config = dict(
    num_attention_heads=12,
    bias='none',
    tie_word_embeddings=False,
    init_std_qkv=0.0169,
    lr_mult_o=1.31,
    beta2=0.95,
    lr_head=0.00543,
    max_grad_norm=0.5,
    max_seq_len=512,
)
Each number is 128 + 32 x the weight over its row's rms, rounded and kept within 0 to 255. Layers, rows and columns count from 0. Numbers have three digits each. The size before them is the row's rms in percent of the matrix's.

# layer 4 attention value, 768x768, rms 0.033, rows 488-530, columns 0-63
099:200154114101129098098176150132152141135183154140096164138093126157086177127172113144118162104133175163046102129119142161175143176122128116109115109120090041105136140099141152124123142157087085
101:095134109095183127111125122125146091130095099188113100168168106124090146175093125128149145083113118082113139138142084137242125137122120158131054123115134108124126183130140107155064108116148129
104:179149143068065117148138148128111144127148152094092130127129054119132093162105130181170133100126133105128104101111136133118115130095108144172154122145077113119155133119129162157125136105034083
108:179122141132152138101106152198122100129099113168105094145182153137095096096100164092123105096100183150145153161158137094191144055090079138172157100133119115167088152161121150158125175113125075
101:149124118163129137155079136132103083132155095054130131061116175129109125107144105142143107121117107116109193148114142089137150094114125171148126109165111137182195122109140069139150118127094141
097:144146144098129142155116069124162095131059096157164135081093106095141143171140116032144068159104050120213135138125104109118172094172100119239163137144099112164117111185120108116184056102149124
100:106151182151124121139178134167123107130052135142128128065130083102149143148165113145119112134140020116117104124127049138135150051175137136135139146130104140087150133164108159091136148124149163
107:193150141076156060130085102146155125134129144154091145118145063151130173152119091137119106144219110201147107146138143109223144114130148144144107150137081128119123128100143100103112096083159174
105:121091165088118120112119153149132114138127130122117152085130092108161152086109129144107139132143158111100139164125127144159124148145144098117146128158113156107188186071125138192190186145133073
101:169135198161113104119156095125124134133126125175116157082083120104100133110111159136091080119143135120150122067145182081114090117101162149122119128147116073169008105116114123150087168102151237
110:125068174255157054107080137132133172129092093076147089091076160185097180152132176060126154183152132124123188144214138158120146096161156166117122123130130100098102110131112131148204164095148136
104:123156123109141075123128139159096121135116165124099087058096117098128144085137102156064122134180104132133085070110132143109168140175069170169083106120081157121163133163132172122141099110142142
097:113141073096115199145143126136126118126126163138133166126063098105138197124148151102107114135084193099133183133132106136129118171158158096161130163079155061126176118083127161133072179146141072
103:194094057123132111081209123131094144113168141177079178209135150084112116106119136111091107085123142120050144121167062173160129136095141130127110144071117123155110129133135134126128097110133155
101:125132172147145135100113160133104157131114112136116086172190119111123066114125094161152189147154084070147090129097078135082132114131138131055130108117149147105100138083129146097155082122107150
106:137095125151111040137131130100113156133120117115103142192111094108133074107149130124103122135197108167105132132143144146105118139121149146143117113115117128103108112135132122153135127104114150
096:113135173113121149172118160164113121118082128138121118152086086131174160131155122174112189130127170130090130105131155171111188058174140147163148100152107186089146167080122123158135106088156088
090:171118167118086132145116147160143147141131085075110127067093146130117135136097149151116120104109108149129137127149158146111137115168117096149159105140140096136166145147121171118168177118117139
101:124103138094148124110154135134152157134139139142079141127108160172143132056108118189111127146145150132101162166148137093137093171120163145116098125105163117100179140111135151156088146152141089
097:130130134084130169124156143177106133104115139151130094197091113181094142149144114088135091096141120167176127146131072078148100158080086106170125115091124187133170057119130029090075128148187115
098:104088136134132129149076142139165130134142134066157122097081179095103129115154069137159187157145088088154111191075155159144125189124131153114148143139203141130198157090133119084110120107155139
104:102122117097174152152113123165141130144121102148137130135181157149101090065087121156147153137135082138130087119107098139144091136078144129176170132137141244210140193149129124108114113116199178
107:170155097152173153141152106140151076131140107144134139084140144173111153152133134149166114185139143059221145117127094130146096133094135199146124153104085107148108101140149170113123110115155160
096:156137155180154127147115127119157137156093116151129133119153087081097084096138104186135186189131155056130111177112104083108076170108082110088101142099136035103122119128116127117105137137137156
081:142102128095133082118080137128164097135089097103160108090150119120171113127122074189093094140145112100096128159162098126116154128101202168098128163227115112100198072118104105122168073143145083
096:096115163129128113118165143107169145135121134095157116124156163219145130146102139138122139175165105146141151121141050094184147102141214103084132138141139131116154162118120073177170115131090094
092:106110099221167056124102104041091090129102118122164109153112208110084063128155161196130118111145154117176161182079130133147128182152171156131105134209112098168141120141146136155150218140080182
096:121098059096159122067145115091135139120140079102188113084186165124175126109146154093128127142114128159132136107121132137213136069113101158195171147141152189139118162124102139134156109075111104
099:113142127127091156112126091096133157135133149091129155204064165180176130124082116091167069106176093123117130099144081127077164146175138132132153138097124072108121134179127119065165199161101162
096:160127069120133072119115117094129142103153108077150094037143196138127108146134172131120144140138152161135129141073201163207153177147093098114126171144080183115098177129123152065192071117103071
103:141187103126151130122139128110141089128121123139114145144149162119140028095113176181153149136100113111191125122080150138132056165160114130111169134117150074159141147118130081182159158181161219
099:194108116193172106110182124092128149131160087092157109098078187086090153093149126181078182092069088106085127109081189172142111118140073079119071121174121110108124104160143125147110145149115036
094:051100144156106110116176065120109122131156110200130098139077114113107205063121120095133139111093128100095116134150121130123153072148148115203148123145153151111082107130122090082130118133085110
102:139203091133144131083160120081189128120138125070103053113096172119109074152131131157172133140118128166100165116113133116156137117099155187138126123162089161147124117168141124103193082126138113
092:123158132142094134094093125124147134134173142166099187107147183141109146124144116104130124100127135147079144143128022090100071115135099149144100068186129098093182115144134161123114092163126135
089:151127112072136113109143129164131077100165103130174106152175146139125086076117089159125067163155103159103151193139117087143118096060167166182086114186095097137147144098137129068153109098146070
102:145105115139159145081156099100142153135149134109056118076193152222169119100107157127133098105096129113172137097106160119159157165089164145134119117133105099119085141175124182120171113121163095
101:156146097151133096153109132097114137110199121100094134107171129160170147109090130113099104153154183152106170144096125174096119175162131151145118143064137118098122096166131110101160110136125084
092:065150126058132136138075118169135118120112165066153091194125030134145098140134119145165170132127130176131185117143131091122153124117123111107144131059128123150092162075143117202063111110134210
094:127154133116169130094158090141132131125168129178105154145073148103119164089143151118182177140126110156129137112181097125186159068101102177159153113107129101142081105120123089166128108107096143
084:079080088133139088090098142115120142137126141070149090149127198205136101121113177151146101136150138144128174135122122144171143117131123166130139171137110163101137153164131172157128123135083114
088:142148086128092174139121113155130135128118149089113068106176093102138125123119115131144120175103129173102167148126110120152126061108135156149142125120117137109150141060110093122192077088117065
101:171124166117170114113093141121131131114099129155118128073152119080112119075114134144124122086122094113104161129078208185151170150143137126123127102174100216164164100116114085070186092081168120
# layer 4 attention output (transposed), 768x768, rms 0.0423, rows 488-530, columns 0-63
102:125103075150159148166043060142118147134092131113099079108168096087137094172169144104073093123143067090121132151101069131137128112134142118080124180146122199175189094131153129159132106150132093
102:114192100143087095109188133122198087118172104162087088140122152101194114070128070149109114192178137180135125124137196110120144105111168137194113158112111147124092139137123156098178146134064100
105:126144120135113135105165129083160139156053161123117106138127119149115098065126178133156131129146083108127127172129050195070113081111200111071087080175119196125110142115121105114146126133121158
108:075176114143099127101135110136227138140098113177158083127096124180126070126144056119160093133114074113145155106135098134064104144155158070160062162134082156103197134121124092123143135132120115
105:077168089093126206158101086119082149139085140116112116135151106161047182100108127097099158130103116127184079161100185125159055154120152100100144131138164103069062045124108166149106113059117106
100:103102144129073126100200173071122076128190125166108175121165141081127097125110136201134157106070184158119123129128174120078096140119120096108119065120157137108100176094128130117142123124127142
102:108101081124137070096181147074095139141176122159159169189095104124072127123115130152202120081075142127113125136103164129105106116114085093139131125135137116096091089157136065143125119144116122
106:140116159168102113129114132111115149137097081188134144097143136083156129128117137118124142160147108095135117155179090100085092061106153148152116138127160165132077086137085148173126103196077134
108:129150072108180088087169165103123133119084164098105086147130109071105123121113086125149124081118098158124124122077102153131099125114120145149118177149151131132058077129148116121045103063117098
101:102121179129105092101198120179064116136093126050132167165151132165167127108028156155180120148194120128122004133122087134155132155106135133091126156114089131155138191163113138116174183142148108
109:059153153113093162128144136153115111081210139168096125128106107158134096091086034145143138147108157132118093122150143090169118133165084145176129145138098076145104123128125167122190086156096072
105:138122129174096134178112044091170130090124151154084111147102104160119177150143141101122144161120135095093105156127126123135148134111197112116140175142138162115077112162103106141110099133106086
101:109127115083197133080066152144128087142132130080149154114189152089156143143128137204133134112149169139129123095067124135146092133055105147156144104134108110145119134112151121107121150123149162
105:120140132141145092137140101131133155123068115174094045098143126111216109135144107159095163135170168153153064142093112078109195091091106117128143185130116192145113141125101152101118187108146048
103:113122147109120077138133094117161181116140099151137125156067140100107147120175104091126132138101187127088131122175151123123157112128116095131110135102085112129159134183140128149121070129140157
108:126096194121073200145110109171086117098127132086111139044129127101163194147132159136126147121107132091136091148163126070167099086156126173155145117163074140132080117119126146117133089188162144
101:108128138120144156132127141171120113151139106148123153108159143081113177122138115129127142124067162162086147134130125098117103131108093103130108165123114091106113132128168094219076072133136171
093:105134159138159173127182073109109124128122137128100120090208097156142137127136117133145116076086181107112144173115047144155086093115159112189081113143075176115087090110111076146073066112132138
101:192086101168094134163146136167121119164141120108136114123198131136127163091173159095149117182133102121161150103186105125181153107199179099092104165082128070121098114078122166116144079123088125
099:132128081160114162118158111117118091121146105192146128096174075138089082138104181140140108181120121044102137085106181163086094132125138070055112128165125138143130171109116190129191153118122155
100:126130081108136154119146149167085133139146133133117139173166136160122101095128168116127151140113116148110125081150183163150097153159129150157132124139161083099124107118115158124100117100104092
105:207115165144117143186165131147106163102156164106140139161120156193122158117089162098141119166166167144159136143167110105185183162146208167108115146101113114118063050135109123100118147105138102
109:204098186116074158172084141148085105162117142041117127115140168147102151135144120122104125167142120195116107142126095093118134099182143091105125138134157077103137143087067154163145118144108147
100:139094137119102149118111093163093125149145085087069145089084190109123208156182106102107139188150127152104121103117108098194145117137122176172161114096062163113137081133093123111123060163100132
082:166108118161154111122141106152147120181109157143126129105088106145114112161105100151118147205146137143153136129124161149046114150092112131077116077107126181106155151140141091132150086171127162
094:150110144139103114129110136092128121191152097154124151190063061149144129147130132189089082147167155123132095121125141141067183152131108180085138117136109085104144085115129139181179090118147153
091:114156144192150134114129134160159079113126094090145131118146084111126137115091132113140137153132056169085164137181156118147105172186102069081152138150159111075163122096101184108085120100157104
097:126168142120107110111171120108104148108121091100116168112108114116157115115121194127088145121157128107119104142134114094086154145099102095194135152093139128152120116147106180123113122170162173
099:131095181116072135162178164136117102087152082145033119234061157121145138160178123192122116158132121113134191153139093188121113142121115161156107045121114146089107130095148125214166103125111150
098:090151176133144201070109119131094129134141089172141127112121108105104148115153126126143119119166077112125127134112123111071097139125132129204166120149142152147136155072110099138132120144154191
102:079112139107106112145129126172200124105129149128125129138140136109122151074072178065113141116105105111122121088153106119144135123123105146122115167108173077124148165108121125066102091087109092
097:170110156091160141159147091127095127092141132139117170113140133076171154149108137100106116209153091128110163137072118079143122148162095110136162167074162182123066150102150164020076146162185154
092:132107103085145141132180178100076103101130082136166137161105166146168123217195110163126161178158106129154144127058132149153115138152146178154148108123156106104144070111143163153149135128161110
100:091157091117146133145186122101147134156109151141150178134128070144090103140158146150108145162168131150079151103137179080104096166132114081082137154089152159124092145091090172071161169148119125
090:141111167115178108158189072039123169162114153065088131105101091084162093149122162103149121174117171174102080137119178079074137087132112195146084102069124157105142116160150161081149182132096094
092:137154145117174170071114135133098096167076146103169159064110090158161119144165097141150116138118079169156111128115170196089140131116087164101145081071160132097146148138123112161159100172114122
101:145217120099079193142117147154170120114101142122130169156150059133069107086134180157080111112143131127126168101137113041108097133087122166079133136114121146155162157122110053086164082142102170
100:102124163106122173141064176115112133121115135137144136090091096094103144076143130114100151097060132095068098166107098146086105102087129160122056071149148059162143190137125103161118119140107235
090:130200156107099138163086144136157123132107134138145115178140140163139176126132097081163110053065154136165116150212134117186095070149123072121083141110144118172103156089088112143129135097133071
092:079130135079119113115154154155143122143103034084128085126162089167176134149145122151163084107100148149118133120152113190059121051168136122090117123076178131154152135129138174104148138105089107
095:118105141119116150059156138187161092101143108151117163170071116134156126128138081130117115136129119097139174176097068156077101140154142144108142117183090118132118108060112121152102087127144162
086:075169113123087077172097155054075176115141176214143134112121122146093110150130109139139157165145218109125102118144152146155179137082139104128068177067149129154153155132100155168179155114134125
100:140149076180178160104162121163132155137135141184195219093120096095106153102127172087101130147184090151074160114127096074151123152076052137099113129093104113091111101133070141139106145161163193
# layer 4 attention query, 768x768, rms 0.0407, rows 512-575, columns 0-63
117:113107126088081188107088079161149140164186157188081119103145159186067091106059167162144106146095190132119117089146164162134106153112131135133103098124162100132112158150169102150156104143123064
103:169148142138149098103130132102103125128072096125174149135096065111204163139181121141088135128095105072137127147084089102132158105166116138130182158127081136127129099102113132108108130135145154
107:106140126127146155161099101093116119145096162127108173125182175147204149189142157094101154144151123171140120113127172117128186136127093091143129139065086127122084133187152108149139160141060107
095:132109093165119143113139133114162148113117150121113087102174128146019099145138105141181133124075119113160080118103130149098060111134082108156105148166172106128158118104096132124072131124223138
106:108158118128193132126125175077081114126111104083177154197117104072168161168162127129069090100158055149113216159190092109150143087098133124175136141105085182129083120127131172113072145127093178
097:135148052151143174108126102093134181158115127126147112201132089098140184142117143102089110121135097135116121072119147103127140134132108088145170155105171159125064119172158127148145146091072152
095:099089113048163087134110135144167088104132135086090142107110161169119085127163087141111115099132147143129121228076093105100085126133201107191112140211108059140176159118127126097120129134138112
087:150096132112091135144090149087133113151119166087165085055109118156031187130161112111088085145111109076102142129099127178107100131153112158130076103093173159121091183117118112123065099106098139
100:111109145134130126133162061133178084105139119177093051167089119156150102098054087137135086167161131133102099140136103126121137173080128161089124113208048059131162094119100107086135083134178137
129:123152161088158125086112164117104101134137109075101207157113140135170125134168144151099092134115112114164174159164104131169143078196162155189135133137097142108081133161151126131147173166132075
085:169094120073158129150084141140190092120135135104059223116135141157177045081145149141098116104134117100128194143135132108145149109098176206138164137146099116120100150163117130109117159136165093
110:125052084098174140183162106095133169124134133129132139153182167140114122182097111118117110105152104146113113150117132073130108195051151055085131168136152129154137138164127118089066113095101207
101:167091114156136164127157092084158198135081093101166075144173094056113131145122160175159092110089102134116066045152127095168092092054005118060156120133134132173125111125085075093095176097117157
099:088125130123135153132125114168171090097174121124074134053111138150130065089145069117135128144097115092127144165124069133131109099125240149131125066202125106121160104060109164141137101101200131
090:086123158114131207120093114156187124108084110144170134093078146147185156099139105147109125117138112131126146136146106162126090101121086113048115152146090110146111111096090178091134116128186112
101:112149152127139166143135107126111117127148186160098106133109104129110158135119112100111105133180113166108150130098118101102161118050161132100143101112143134099097104155131109067093129138085135
092:175081164144116119196212092073156147126160156154096108132156093178090186103062140184120143139154153102086084103099113163074152129166152188119108109124145135064101116130085124160144111115089170
114:099189160072096114133085152147099107162164115108074126156093123158133079144114109131102130115130172133111140163106049159151127144149145171136085139098159125142155144112187164151116147120185104
084:089174103139165136080173155188112113111227145162156132139159104200138059127167074091122123093178083149100167107120109132138133071199157064206123107104171129117133147077144134155090142160128134
105:133160231118145189116130138147084165097131112164138087073109148157153112099131117161097141084090125098152124139074132148093107148078122128098158110134125145118159137068096112138127092114179160
084:059118121108150150112112159198125064135158111089163184143128162152146112182140143105092059109106119146098153188101082156145070122097177129186144138133090099150093125137145158106088119131133129
095:153142133143151122103150122090138131122165154148064140130097141151156153113120105153077107146137117162198121116122114106057163118161144121173094131110094136084121127143117123192192122169140090
102:131158109131124073038048152176104090129077149181127090103077152161126092088083071083105123126090133080150182165145103122159100119142125109159100130156099113151158108094113141090094075103183173
092:144112090142119183129073146140103125127125172144135132142089065096157156086118147149099135129153101127123096175127137115132141124116071110162194138145136090136105174106106134090139142156143166
095:144143161125165166167200142116102142121195132151068077092133100090146157122099103134092098078164176146115125138134100097065175124103210129107100120116110146095169093108122135140111118109059214
097:059014127149087176120145122106166138114114139150124080115122041162095162133146174131190111143127158119109158115123091152089131149119158087159140109134117081092156212105115087082144087097122128
105:085121107129127159111143170089088143114116157119121131223152105162132127150142140135110136147144124138143111170112145158134137166144141147238136143177111146142126129179110164150110112143052142
101:148194110146123048117142118165147086117106143107097051143141073114127132132123128137130129128097107096138127144130127109134163140124150124150171112193089148098103088083151133122244139146153119
097:156121098094117109136078116128138119147130148164051143058153141117127127141123143161138109087076095058170114093130169084110089113120078108098106136147108080119141099073128113095142128105206128
097:130131135184105088120111123128157133085112116103095107165142146078101099073136123153128141120120096147161121167109130060128187160158224110131136110176059177125148110098139145158177102134169191
093:125122157157147080127082081136154133110156153147087110093098111187153090054094122192139126101134128100122115099148107131120129132139104189125158100125083086126138117059102090085149182092186107
098:084155071143123076072033135111151135121109144129126099105153147135176108131115106159118180157142120113137160153140139100155153112150132090093123125162133158177133106145141111125155130102118101
110:121122162140122093103159182133075141094159111110160132135142169119051089118134083115125088100130104144098166124109110140119039150151186144133071128166146095095150144160104153167071166136149164
102:105118090124071148168096095156190129158164193142107071115163106152173142134100162107105155138125127146089076095131107109136130151110054110103155134073147116109100140079153097114159116120053092
101:096087113078116138108088110175140153153147180103110121076127158192110072149082142154145161139103169106132082132104186125142104143142117128174138163143138079131166145197144086122154106142175067
103:127151131142150089111131150053162161096087102090148101147095085088101186189167134150129100087160090145110156159124067123143128104100097103124126157136134143185103134112129176112060119108058197
099:140147127142129155118094104133070142158105108095158219151153136140164171126121167096129157176113055116152140096142148131162183142117117191119153144083135143132081130191160083144172152136098126
084:105118096174129116156139057171159118129131187156069145142217163089173080133098127093121106142151174157127096099158143123103119134118131134161115122125133117120146089156149128194160124133046133
098:109138114092177149123103191130067172143151108144099120131082105104124174135168114146120128122174090131118151172183059119140107086105143084186075147153109156129136150101149117072085134087115137
091:129081113141066150121096106120146188143149135120163093121106104114059195152112169126158131126172108127108090091124125121102155112108080114127137128070179146111156163143141146143114126138109181
103:120144132120154125144111146143110127119108127129138125035111172192049086066114115065160150128164124138132130182115125106130118138078145085075060147214136109121166135093120129068135105126186140
088:120117189181110145141132136144099141157147141136124097180127108139185196093088155164094119119168105149125080093114129131148163134172051168124153106119130119084050115185118149137136168126055155
092:098169170118138132107109119183125095115165126107128118107083123148129071101140074112131091125124139130087178186130098135118092086135196126157079080179110099138163093080146141109124135138163104
099:147119122071123129096096172153164133127115088111105113097134144177106081073150147116089144158075146060146132156141140150156118105149174137172110115194077121152175146051099104156173121138217105
099:138143093133112085131098083120134099107084159104211119144147137126104114108158085128187126135117054118142157142121182085120116145047134123086131118128114116153127131109080113078126134137135099
097:102194115087181100057146194114102071127138131070118133122099128146169151189145108116093142118180126112135126163151131138132072114154126100119097150164131166163165092078142183208142154092103123
101:099130143103101158101125123139079152144116168109142110107120128047157160103143164152115140080148138133133111104115132135130116102105086077132122164079163098167131164152152108134093153142117139
101:102184085083109100116163107134108106120076139106104147120119118089128061169139107084119139130131128136131147202106103096098117095099182108101086148153138101166126128131161179106131041144134127
111:141105155058131123104110092153159061123149119094099137143114107151106080083138097154166070122117118156126109154143119106170085111199190125175108096154136133144112116085116077123116180180197114
097:132097135194157159149122166101147188138089057137131086143159102073104133106101155113149193199066165148171119085153081146195118192106112193089146113145120170133094072131137133128161159129122166
111:146124127134195129145162159132102146134167102129099222181152126166198179183113178173131146141176136145148164108162105133185146123144077113194178148159056127103088102206154124085128135113131118
096:196144101141173100146182104116152178116086131122167112138174132108127170143148103073141107118079096154125063062127143086143077134109068094043107135112190142111098123113113099164159139120128139
090:103103191159185110137133148100117116105133120132078166138155140098140115094109122138110068145162141164131152178109076108158143100121181142146131137190065133138149070160162122094122018085135154
110:132108112096167136103062132125083103122091107071142159197115098108156112126128135117084111123157112110139163166151159139147118113103136139203120149149064158145090128198142137132113132129100144
105:096137142090144189159153173119079129137159184105123106175181117099152217179150167139100109171159105147072135120115145104112129108044121124118126138125126150175095110132118080121105096120060155
109:072105126093119141190183120090114139155138180173097117160141102099080138143143131102129166144119118155121125088111162132060157099085119126062118136075138173133115110151122107153068135109081135
102:066085120144103176143152170141106133123103093135174146140169124110156128197150151134125112150145190140095143092118146146135138118183136158110136098091178066113085135161153135091150180145098130
101:130134088128128124109205136150138104129066122142105115110116126044146166110130150135133139139095171188178111101129134137085131151152121096094100149076170122117105126137143149119150126156186117
081:154148131168120158102195087055154148100114142112096043091137136123139144140103124201131091123127158132117061116088112140106150178218086148104116134135163137099128118133111146159165094135090114
095:157120120093200108139105121095115126115072139133084194151157106137213146176114156158078079105207093099152161175127090102125141138155135101201123168171065105099069125198124155106120118130101148
105:163102125126146112112078166105121129148062093173131031078135133163114188135117126166151156129117127063126091099141146134108128191067097109056128161120127144137110147129117097101145082120147153
103:173133143194159134098061149107151176129084145105095057105145067068131182062104152231165117161137087132177101087141096130140153116095073127176133133181115127121122102134126139126167134116128088
106:129158202160065119087106157121138129101164117129174053097152095125139156053090136187120100127154148104102084095110179125122148113146110120095176119163114132136178107053075079105120079124156134
086:129114116070128144072118139149112136101070094135114115150161150115157057151181144068080128074131072077188137180120124094107152084155099085122124122142126167127125175124110157131151095142174148
# layer 4 attention key, 768x768, rms 0.0402, rows 512-575, columns 0-63
102:148138089117054154110139047137164158152130174138171076123094080149125121085121127136154166144071159087119117165120144171176151150112056152127147151121182104114101140087149088164163107103093088
109:116113136122180075095113186052062121129162102112099125126145193129196092136094112147141107096198194155134155080125133113138150121136165157131132124161085127135119146203159164116141138130138134
126:157101106105076119103114057215172133137157146168139115084132087172121147084134103104121136144056128097151139185133153139136116132140090088109139121136203059099131128102120079152146166128122081
097:153090086137155139206120155097106098102084093125131183168089185082118158151178106139111147140147126188110162096166143081115164152124179134092138105118073161125178107114127148094144125126153172
082:168121111131138126155147106151196106115155144142120062071173053133140173139151078090099196112111183113149117120171163119138090103100128106161099096074192103119155144083101094143127167110175058
115:098167131113122111070109106164108159188160137114137097098129119157160064082103131151118127103104120096131135180110113134118156120183138188157137104182158112104108141157131075132117125138114135
162:138131124127155109163135137067123099105112129123111143169139174105130133206114143161141120123198149132110101052127152097141121137088095147134101133077070119166143103145157153145122092106163140
087:114123079115113104063160192089091140149144128160186219063080142162104071112148154097121165111112144141149056114070148123166179124215143190174110158121178104121126100095133099108124126154148118
109:098154154079133151156144186083096100064079132102122123167135150114092128142149148239132091144140137153180097102163145135149100184075128121180130135063135150185120107149099121106147122154170114
090:181076116161150081121109120065119139185113114087104158124109121131170078137092137174146102095168139124080143110160135100153131144125149130116146149228094122102098126159187175083099127110138146
131:129158146150148104152132143088086138122109130118117142143153168120145114201095149195147094132206169165080127083138145113130140118093127111123120158133086133155140103152154155134155100088126123
090:142179139087151142141147120147070134090156096146110017129115095076107155207164134159106148147122150149159135094105130108107107130099150133164086065037165172183169147133080172168175137097163155
087:150125133137138103143078130174140133069123100140078094103136113094106165125171135111116136177071114134165127143124121148091136157089163132149115106080130157110152200125112092136145155124176113
109:090067107119130145159147191065072135058100103108127127149156165082144144139123151118100109149169143181139094091116143107087117107109129134104139180079106107142152107088100179127132064078139151
090:096144132141053077149150109118130112125148102152142100178125164104098153140120104156166171143155133112150077118126098118077107167115100129076163150111148153145163056119068124105123097121092138
084:127156123096143063101212184161099091083078119118134120115105165131093135134130159135072138173177108179156071134139144140203136175138123086152118138084147108202080094125136082135198081121157056
108:108113109145141140170109165062094121099068158101166174165133123114123140152109179120130094107115112147114157070104188080121146114108091155200123120099170160122089111170160080098126119144132176
072:099145205100164113115152160123140161121085077111112119162137161152122041088077145179206074119206118154067126144111141162081143158149193092107232131212101129129108106166113094122105158161096220
126:133129117124124185099169133179165175145172116132163159097130093128150083089158156111104150135080129099134137160106135125126111112124151113114139117153114139133134120101126129102121144130135149
092:107146164112136079109133175140162129148136147117139095096190121126100155143144116129128156189186084128149076151093124174128119149140151121093161146097149098160174134077082137127148091186082152
101:137157153104139101135151131087146081126116156114118102154101165117162112191091105149111136134200153137106065120102169118145101121106120101081120135082116138139143123131131165138080131121174112
095:147163082177152172125083117077089108137062126100127197186145108136154083110098112159150122084167142124113154097175106154176105110132121183154162143120103114139197126167156087105105101114132154
091:060106160098089125163154142074159127149188131097109151128162175163107127112167136110201130104078131118123115096120111109170095164114159167130131131115097072118169075155105104104141183109098121
090:076110102126156147139126128150108124117142124097154151115143132137150054182074109135092116151198176084112082103161099135089140133114167195166120147085135087132174034117122082188131093111127126
092:162139151159122105086107193205168144123148125163069109122217097129145148119101184144127108159087116145151154168115134166116080147123086096164128129133118163127113190106158117106079128169118151
090:178123115101134117119197149152120085152122126146091087148124115144150042143114155125140129124108133120149081098080167080170086187157084157086068186183121117189129169135131076066126126164136138
095:140141118131205187080211165141079137161084177130187158171131141135129109161146123178110131153141169131131139122152146111127114138125141149184136075157166114123156118174150131107144160150160137
091:142105092116146167127114127063121106129093158172098127123157133160116078147089126089080143185163134111104153122096128158120168078119143147086103177156080123157095142111161135132140119089144106
092:083130151091143130132053102135092186108100197160046115114096117131129139190117131056118154152150086124103155169100122149141151140175122121113138174131102170143094112107137110096146131097112125
110:146183172123154115085138130145137141143158094187094094111216080166156116089127122188150168148077184124152166151155071162110119106109119161126110124180112124125115157072127124136121166140082112
095:097145156023193140047127176123101160120072092141137109096113158145149101154100111133121137155113123108127142139067154109106112089115139144102140186116100191183140151120108121129157076093131140
091:135162127197150149098110139088150165152185090141112063126188202090128170089121119148137158146110123083150107118114125132110104081110129146129139106162066117100119096179157141161126152105150189
101:111151145102158126162164110097122121109103142090067163124167138098141134167113170199163086110165159152065125142167157131144118181108116122134108129160137143144131104120156172119110126118095158
117:104156090094102125095123142135106162168186068123128128111107150141162084099115137127107127105111104065176114190083071117146183089181140158163160140163133117146129119138143125135122114135149116
091:172102097177132168150128082112132112183105186125114162166120098094130137144145093105108109109146148118128140111125139066134110167139095161150102111172114136106181103106162179093110121137188140
082:124152096099125094093119120155133116097129119175096108134103096151100106125130121098092177149094117120174132090098104121170129068118157147101101112078081114127100173143120094129144129142181082
103:139108142128088080082118110150108125204167181120112129077111092145153074113110137142149113099122137098115120146123114160156146161144116126149122147187150096111134136133155160110116138145162097
086:161153111215112191162135095139138120134096154171156046151120066096095171109183107120124115150080081133154181153125128150095088186120067109134125068054161127089148161079123104094103127111096178
085:141121116087120154087154144118093156108143099108155112123133088124174147151136121146124158128195170157123088076143121142121087122120182150106170153065150132123166104198108153162139111104093134
108:136188180126123108066129106175150164169165126145131110117125103170112091076082116110143155120091128069098155186113122149121150153157118149137137104196147129123088139155137045150104134134079144
097:092132107094112108193135150149076116074121116135139116177132140126087135173147085147154153118184126153120116073129102098089144127133162091156087135085173123136175068159088115188152124099073110
118:122190129138141170069118139149118158155114119139174112118161096182125146115106115190133113117130099106164182210112086127127127070153164141137164115161156171090142158132136099134106132155137118
111:119078106139111104163132167047169112084116127094108114143134192124097152157118124140107116098174119185128090082118166088099086135108106114124117112108102130113109115164131140109074151110112144
106:115062141121116163180084106088075120129106143101130169122121144090167085161097158145162126100175147162089115078151181102107136118142169150105131172135144148142163108176131129109137094111091171
082:133114111090153106186143093093112069102117122123122107149110116108109155191156135114054162157123132109156124085128139095164136104128091106150054143136102092166145097136127172149150106090184052
093:168111095135089148107086087069118128116142147151148115101130113126119121118147120073132113095106146057150176128144094132061124097122126129166127115152163129071128169132164172107047145134131181
104:149131118174119114121126090215190170157194123131172091044138070139074164120135119117123142132104136094119132199143084148105099144148125099142131112122197137106125169069101105123092083184081119
102:122130087129128130207165091056124116111151109112118104163134132075054153166119128161125111131134155182110182101181111078073109135100090066131074084106181182112110109133119218150126164088087146
097:163100155153135097059147199068113166092114104127123206040122152129158100144150172151101106104159169153074110083119184069121125125153110143107109148121077158131112120093161141099127141119143131
112:128073195122137134125125152164122122095102104089088129179166201119136178126127133109188099123125109177124128140130113132135107133048147104118151090124111099105085124155097123129152204122150131
096:131169130131134185154102139128040102114103129059115113147081129099193099178136106200126095078187138164133121125171104134155131076121163154126160146135119156167146107169145155146130171116174159
080:138123075110062113172099049140127125129119144156156127098050070094079145150174130065115150129080078117117150133119043097072119156134142169142112060084138140104170164101146162142079117101125134
098:131137133118125142144192103097117154126099142106096079111151143162141167234127152172159127123152119175125102114161152152108088122087105050089116120043161170156130150147119168117119156097108124
084:107135131196131151110136143092092129132144163140118121067091092141133146143134144179126162106133109106135131103126135140166119107120106086115102141177159171112112075154127160058110119173182148
091:192151109127103128132149137108100113098137164112110126102111150114106159146143162159114125144137078127150093161151146119167130217139122118127137129160205188103052115167133118146150101158191125
087:152180071097105121151163121126096128126097139116144094160124173088119106141144103150153162106085108178121125118163195098142187180104110107181132137133221121130131176142108129083163116142114112
093:073138156127086108112082086159124130108162166179083143107090163132164140120098085109165146152098052125148122130095149197148137204103173099055165181215205106113078137138139174131177124123173159
095:170115184152109095154107116096139126106139100110159171163155177157128121034092180071179135093104140148126095137186102139163059172110107108114128132157135129129089112135109127090143153176141153
118:175120125113164123108100153135134169130127125153171170113129114141099118060151137099127123137066127088172173174135113139133114136167121176184134086162130143104120100101125075120139151163174155
082:085074071115176157103138101108066117131096213156148120068060118106103096187148107153089142190173126109147153082125131131135107140129138147183080100084149151134095040141146155129133080124171154
086:104083143089123158122195124090145126147150138143106146091150127156098161164174147119142102147156126119159154120104069098128115151147142141087149119118130137169124144157081128103142134162056161
097:108062150105158142091111105159122141121123142149124175118116121214116182083129104110167108129104126102136184188192049156157130151147143183153137133167073086103088095158137106119155131159062085
093:147087125095144123161107111068204147134118106186106162120162151179139157100133102115143161117066108063136071167109140138086167133135106100103094130181107143124105125122122108130124181158130124
101:161083096168118133206093108177120132155193108192131092098136067139109137119127093136148160120104143131104168118140087174158119137154174139102083106165171125089164115112115141077100140144071163